Weights of a small transformer language model: width 448, 756M tokens.
Each number is 500 + 50 x the weight over its row's rms, rounded and kept within 0 to 999. Layers, rows and columns count from 0. Numbers have three digits each. The size before them is the row's rms in percent of the matrix's.

# layer 3 MLP up, 1792x448, rms 0.112, rows 542-655, columns 392-447
100:498504525477565464479485510521507439562541607550540502561550517476500578462394518542565582535460488516575544542523505468522463488580552485584578417532498542553516476437
097:478406522521546537569503508449430557420483421455510608556504541464489567519430535483597440599596546433476507559496458502423516512523529503465485555505575526362527525482
095:485452450504453525480477420567543521557494445544509570495516444499443506489482469503393414505494546498601428538564526601587496514486544530513476425494545513530554483585
096:539400540465471525367460554484399603424494473536557617472388522473469486563483444397475444451504517562562495453435520579462485553500396455461419485476463418495494436485
096:382535487521585527442453495551551473560499489547469602538566531546481487488585400535592428405439411541569481470543531482576405467472511576464447476476548474597444457564
099:512503551469570565598485556510517511522503493480464507546593566493597569429527516439509427525545590576504522544588470490529460510516554518488496436494526524495413456522
092:473490451528581505473589508508496415588587471450531514488444466453462526504537500522530505407495428554521453531393483505498509469416477492431557583554540491613463577487
096:497458440505507494580516443542451498476531571534568459410601453476457444589432481519455522480417556555482421523469481408434454457421610471447416548522405447603490494554
097:361540469571422459468520581596516450539544470493612544436544437489576508469505457439463474506514479508523500550472483538541569524445513500526549610536493423452467468488
102:539429523613498481507512595476525521460347464501512510468493609457520531405492499465544494495534550445478452450348462483443513538502440484503436484509490507470527497578
109:521535474553497465520517428522555600505496464554429545566506555509598548520502537485469514451507504581465490535479458536477507593506509441379603468476476555579463456552
106:501455581537556481488496562349529439507522547435508449473548507596594484470528406399527449469497541420532487479548446467508442442409504572558488506431482475557508496521
099:397608501462451433514485445463490531550518495533418535521485360539499478438568485453447432601473511532475449463561519543467487540415562441516576540505525606475544498460
105:433505511516508465469540473481528514462493501492484484508638497523477508496556433480628570523527530555579505534547557478561474484542568433437488519560604397434530546491
106:525572452520450366489468555466546516511429511471411518430479551542528597497546433470564437514530532491426550605507463463440542545521512514457488516520536475447452537503
104:586445492507472432530560475520478457521501562479483559417512489532399448528478584526564461534485521529494525471516492434488518493472560574528512539507569563479499498530
093:491522490527473550503444530487451463615458512478521581497562563491438490524543454534490521625512464540462470498465516461423535622401521612493502480555538525443394429448
097:513580482457520427475485615512538529545475642512502545517396495475505476477521482451496522499578503508485540462541575508472438465558487563443558441534552545502432443494
105:500537561592451469500458463560505466461490597519395520577567485465502427537550486542410422528543548461543511577518548523531483530552500522525512449454502434444457489390
102:417546504486393485513518554477449531446476463488467596512427503414543484524582588483486472427473384495434539516587496465485510572450492450423456442503481478428596475472
102:444531473393547449589429495492603374529515548536488492489589490511501534391618485514421438515498492483585480525501450533639439550518532534538480549544493447453478518509
096:455453481495514501463511454562399530510440573459428526513578460568547429485498404475525497449523437493436487473460491448456567478446574518489460535433538499489483479513
095:541532505494484537455455457461428567462516583471517489499406500521512528501501455472498461442514484572547504554495536518488478483496459506487506543489412505415526421519
099:466471557577521479443461437418543509471371492500516498520442532492506492548480484518489483527608503489405500447520561516563542469362547467447490527509442514379477530532
098:482395457557504569550466536534523532560494491514563532472549557460484518480560511440428516439494531535436507405524503491525462521558523470536534454556439603458643455540
096:442469459514411511463502535413529588471496499508571479563456588466517583561463553472424499492467445561444512479563483443477539521555450460488551501572528549508518543482
100:576499428480473605538568536463442469492586555486505475489454522454573556576505623477434505555370515470570543514571415519447463518486495499480517413532472444448496455598
096:585633478544530476446482457422622450562433431491459583519462496539486565469530527566508562507502515588497388520578536472535485550586452529494562447517514518494500496455
092:491518466570378508489413535569490465475390465484503421468507400499512416459612452480537536464515484554471387424555449513428508547551399486534586547461529482472526535497
093:415594497531485485519428480431691450503447491503497478526482484454477497494518516473424470497485485436501537557565516497573565430511528429556393534472544513591434536522
096:467508511380560519539503458480459486436542472494404474569583445484510453509510534520573533463487436538535529524441526499464590498367500479568539514593473444532430479502
100:584531449472539609475586581490514543494533507463418515410509518521508560514509579515366460506529474449408500577520480438543493490505493479462528465530460520563480536523
101:493435612445574428395653597489436470483445518566514544461532606523473532553550491559466425483514496556569490484495489444505533515521410482539544430537592480585471528514
101:478431502577469485458479492482494446492536427488589472585390559545501476461445540413479469511537513533523457381563431492496500467515588578544425533512528409543409457507
098:509482542514431439547466498476579457516501406465531452445448685519495522541434537447483471530524560544443496412388494532438401512527482475567585534513486504390516536561
099:467495503522515380544456579460485490429455573565515515508562514483472487451458467482462523552507489500447460479466420550600438442462485493534521370470445478451500546450
097:499482534483392527470605464469482498484434502409461514428522451529550335411511484515542418555535482490540591440613553527509520524514585458489574552536543457520375520526
098:486465510565479554494481454549525570440448422455499501525430502386506495451477431527510486487585426406549486429482530473453534479507534550458570551492540472545417540558
100:443460423543428520524501519528513518614433578491519442450476456521543489519580419437519565478519472524577440445506564538518504524453555498399541459428474464442547491449
104:533454514499509502487463399419516515450697438535496568441472485437438482601413426458513484463484543606491540407498468448477460589476541584524431510517591578413473450505
096:534552503501471479488447512492544525521580540483453481471593539572469449519379486573471519445502520494590472498564450404491459479448523480435475482491489484610473543518
102:545495445541466502522498488508495542471394448534615505463459371542513468469435453504486484447529538548471439508549424503480482580630596507469492524428517523509499524462
090:492496483541536548470589409525447472515444550560539481519540489519530437500486518501477594508513500535452521475442534485420468425532562571472519501474466455596470497486
113:562472461368479496483453564557510469508457574532436487562514368575468454422447464503525413521470479524458394481544506473478549471579508524500407506445499510391532378500
107:481493571562545505488480494563472558508458497568462530499519414413409429634487470421451466535443416321472567557452515503505489443472571580470498568519478457535551507479
089:500559506539479527576339456567499436468556577548420562520462532414469491483467420551459484558485456502470508517547495454509522599516557548499479495467613501465514502482
093:442467458485549539511482470499522490502552536432519488519495512538428546524539397431475549430433455449509526588552513566440556558544472532472552445519495540476337414521
096:531522510472554468521488536466534502454407548504509486480497550475470522549464499470565520539572474449478550417446490509492555485402531485499467455532598563423465513587
098:474435590590523551517511433478560589451511529499489494440475488419477459515527466499577504510471406538579486422486472456529637533472571544504448580509533451455494490479
100:542540509476488471458465460447357541454461421426425554487466556513488538455473447466518569476621462490547560478364531524589563524462420521530548595453546463552484511471
095:555526534467509524481451555531503474440486522420478499545485569512528444446556503540500414444578466537539538428522553507509482547511563452458495551440519449539544498551
098:477525519517458550499574411452528461483544559471504577499387452569362622521548602526472534472473515567423494469609566460456466459485477454459496471508498516554570549548
094:582523512523497559496417506517566476639405527524509499578516498515461507463528514504504471569482456544495449517502431607589492546553528494496478535515578478476504507501
100:584563493449430438493508474477390464475515512544493507514527499558448489438520494490458483462598506489405520541472581606443544532609496482480549522499494564488427559526
102:462481536509463496480516591500558386604522560484484618514496535435510423438512518549586470470613591492487460471472522492435477562351509483517512513555407457404516458542
104:471494504472489468560525440561458506496511435495540559539491554551497413470549423542482449479560500466626471434489488573470601438508371503484468625486491518492528518544
094:522544474453494529523515602465430552470554506510529495539470440459471406558600536509526611510372509459463512449486555507471577533461390500504488578497481523542432472555
098:437522458530580522520507539457403586544632549543564505459486501550434490484552431460530524491557366474454494479464405458475516545503434561582531500514537467471514452502
099:496625444486615472495584578522579481524466463465527579567590537519488566493558477448484510430573617539486537476513535449615449550459545558492629529527471521450542499502
105:461552499513456597487554545442472604535449460426375521487454479473526502552559527459498562511478485479499493455537435506518478603515560485502489526527550512481524450560
098:491474517539501471561471559481465530495461531460419503480515523450578456532511447579471608511616406518447485449470494514576505542494656493448429432441410539535486537523
098:442548523525545523479429478507448510469526524485444563544495550556505533482442482531393465476499464436475523443518432545464570474489419435494418557581556550490514568468
104:412447558451557447524474468495532524427487468497425491443387536459496468574376506570416473512437556506484572589518463485479462468492525462515545468499487635470525596490
098:492484559453498574394495543565473388539539479564470459528360474446414490512505514449477509410432500501437393543508446590514558522423540437510497409507502406486417485479
101:587456442524483507506503439470629426521403503523470536560430485452546513468490445427514477463495554469466490463420461489424499478485432484509541461501494469514470559505
111:499523538425568551510531488419612564401532533488450461440551546471569552462521475401406543416528532438564505471485468450554487442475438519498492453435484531504570534499
092:449560470458543496489503441430577435479431531486510532564483616481533536538418508532451557491481435523478501526560502447446454486502536511481613483529409381542445582485
103:569507501530462514468544502505516550476574449486478529498577476558534478556496557535503433450572452449543531496451495451481483542499617540573472501504420520538426588581
097:557585553502521518481509461495544507474584441508455571497544575534473540557408514559477456459500515481461486524595550496527445477470532556518497489507530592494521406438
103:457524473548465399511474503477485514561437536538547470503510581487458497552537490615518441562544609497411410544511478480524529557526462529445488438539610444524457427478
103:449515534554519512452537509478551497544481495498536570534572550560459567386504415533471487510627540555488557504515504489571604562470588515453501400483457481451551460531
092:437500601544405529541537509489609470511454672484482454467531417445511491415484469477466491540432474509559579597561550455518538463490458557590550458471476537430506444541
101:620569556389503516564569462536441555512436346545549423517464540482493474502481500478496452553507382575416575485459518532463507540435543451404493512567467535480506430548
097:510486502475536519466445541483473498454430405487450462511487534600403510543466600578457576443491600409542465530492468535515574423488518456528519552536500451575573475562
092:511524508553485469480444467571435537476538494555466489522517499354530594400508510546517479529513415599528522481507539589541468500531477584501490525487608521522577454511
101:471461486545472491483475555465530546544529485489495437476457581478479513505523466475539424448466559469400455450537476409522491533531527484537541460516484454438497526461
101:466459511460506463537426553523524561537490401572556576427494543519577484570523480473505530445424432484410390503525515569452485551490456461490468479494456502527489476593
100:538391552507366405481460514520525450495544519605460441564525476543523491409518465447464503572512467530504536524514498571484432486507522561496465440398491507535548511562
096:489525554462485523543466586655439510491434542480515494555488472496452535527402477431537493490443548444494494521524483565494568439550525492568544530476479438525533527453
110:613539464672541473493478513515511529630469513527545459548493444443485524508504560395528401448494576558567557423390430490508495529453530478550573581401485544535478470520
103:493495540502466465474498523523403482408465555525539502482522472445606483539554512517465568626531536522519451489548458492471544404452586552547432487483500553476515570628
105:555521515464552612502458498473478449514443511549538433533532565529605457497574461455509502538503552602512568561465493466553490558567476495476457473647435486487419487610
088:582517450428413475478513551463529516498405493465579445434483598583578489525597466445538414499412439549500481565486402557513539517553483428473559528475480472508457492548
099:540497531542541399530444502548546487435564538494506589383481524515504456493426499511520446636521489517438458502475456500478446484489505478490564565518432472484549475577
095:501475393456494566480443493545496440531516596466456540506456436512550536527443555500486512543507463577552543468450462496490478464610584493579512441598483492483536543506
102:407539537505448429496523532549508516456517625472501470561565506502534480477527498596520533510453439463463436496477510510500428432448520448531556488492543489375507522447
103:347461614515457469483422405522574474473518500540486500549561525517516539431502609532476528516571416454471451598452475439540481422538529479476451494447450536511503555531
096:450603478489457553439549494593492582435472443540492604536490497557508500499514486429526452619456560473527428516539495496513494558497544591428534534501576511443463479384
093:501518546465512556429530502459471547578532471503522446554490489570484483459537462445477577483544476564525513502559518566515496531500567521501499482414405415504398581551
097:625531562405403468557543525553510566524490432464515421506619519464445505445516596533446478545507423535425416583407583473404533517540478554493556531459504407522514481473
106:570597480512420522466445466506439542541439432490458510487549482514530494481497487462499465359405449553547467468492531426471441494482502526511512463472480547541473465382
098:475474380505660496505416520469512513510453598452553459586344520515413473462402494442543490535512544542487515543468534494449472477469566518539477432454504458367561532511
095:416517430587508481450514510516462529422521530542506483415465556435535488494521492536553428552458539536642359538620500521687553486486435530509472502474483432540482508504
096:523456434552525462483548519502487546441478442454491493517460436497463478543460503448495505462507488469513552491403494543520472487469493473570540491472470542482548473499
094:511455511602578591516462492519558511588430585482478509540564419482531564433511555496518497483536470554417485488414539486507533542520423601560472439511484471555494507579
102:488597419447562456462523445518555637544473584518375597525553558538421532500489518637480575418509482470444562456490545540358478506510557444540592462523554456459572539457
096:478502426478392438502486417403505425410470488520432559529423342479513403454523440467471498454495620488432565560537563422506512533475538513541393539465524534586512570473
101:509511631463456506472499572501522491487536444521489521583507464591420500479511476539526443438505440466510531579481547507548589523458536516428482557405420435485492499535
096:455464472423495511487464474491483528480524423485560493602537545466420434540520617510506344471488552519446340459421477557448452549479457487462540448476504554488461451420
096:404426563540491532493508507439539532540477495509489437549512520384535582484495563393540468419554530479480410491484558486431533563509529534495523444477522547516482480502
096:545478436537508562500439519506473525490539542498458557471436476551469474487549455522609532439430518593569498459498400578435421468510422594410529604532478472498522551544
101:527460549519458573518519277493460425491456509512459589533500488458547495483494526426453466499554490514466485507491444562570502531488438517451462411564561517448508590497
095:464563567452473486544495430530576474495539495479438534474505502488534447486450499454573504459556428556510435578508536477443522464457449563511562506512426470487539526420
102:562501512472422504474419595501461465505459489400525521573439432545543528476509408471493517484501584508561479457595553541576560427423497442458429363495437529441559502433
100:447496560481432509542564535511530615516478565422524551504502497464496525488428488463440499551507476383524451482465562373643587489529444505546563564510551433435515509504
095:486544515462544605524518469482459456452474519544490448445501469506500460499540519460620546492498499484506477452460495460545416514466489515574403442552505488478453506543
101:563471492453472583442468431455434546485502445464530500489578462588480468391526491517504521467449529571445529396469459445535545601497423551571462466501500567501487446627
103:542505444524445508471515509480461529450488411547506500469473578455430476610399507459505489530464426547533531475415453479435447510535592471558586461524514501469454453391
107:509492451571460552569455517551557551530532564590511453600559462470529524522480534562470530474522477468462489541451448537458409482509479489476413432500432535436560386498
100:623503513451438468575549495401415520573553471455447515435492447437547465541543488534540428505463462470377522558417425539548515538412435553481544524565502498480554481514
101:538478592470408469508550514453515480516359590450500565581543479536455473353480424563553539543456531493508475414571552500433530575422451549567436528464576475545454469505
092:519529366551604525457499502494517527604450525457514468488495461435494492415553589445562585496565621580532526493546486552564438503583547546444453479502451533443469469473
099:471486535525553597478525435505505587432523545461430440531476349456477447488483466541517482470494506470513536492447474523504569500402477549466427498543477549493464342528
106:495483465516440424540475480505581520447513432464494539463507500472507534454471471485600516403516574500456458433614411480492512510427508429485553502550504584526391436568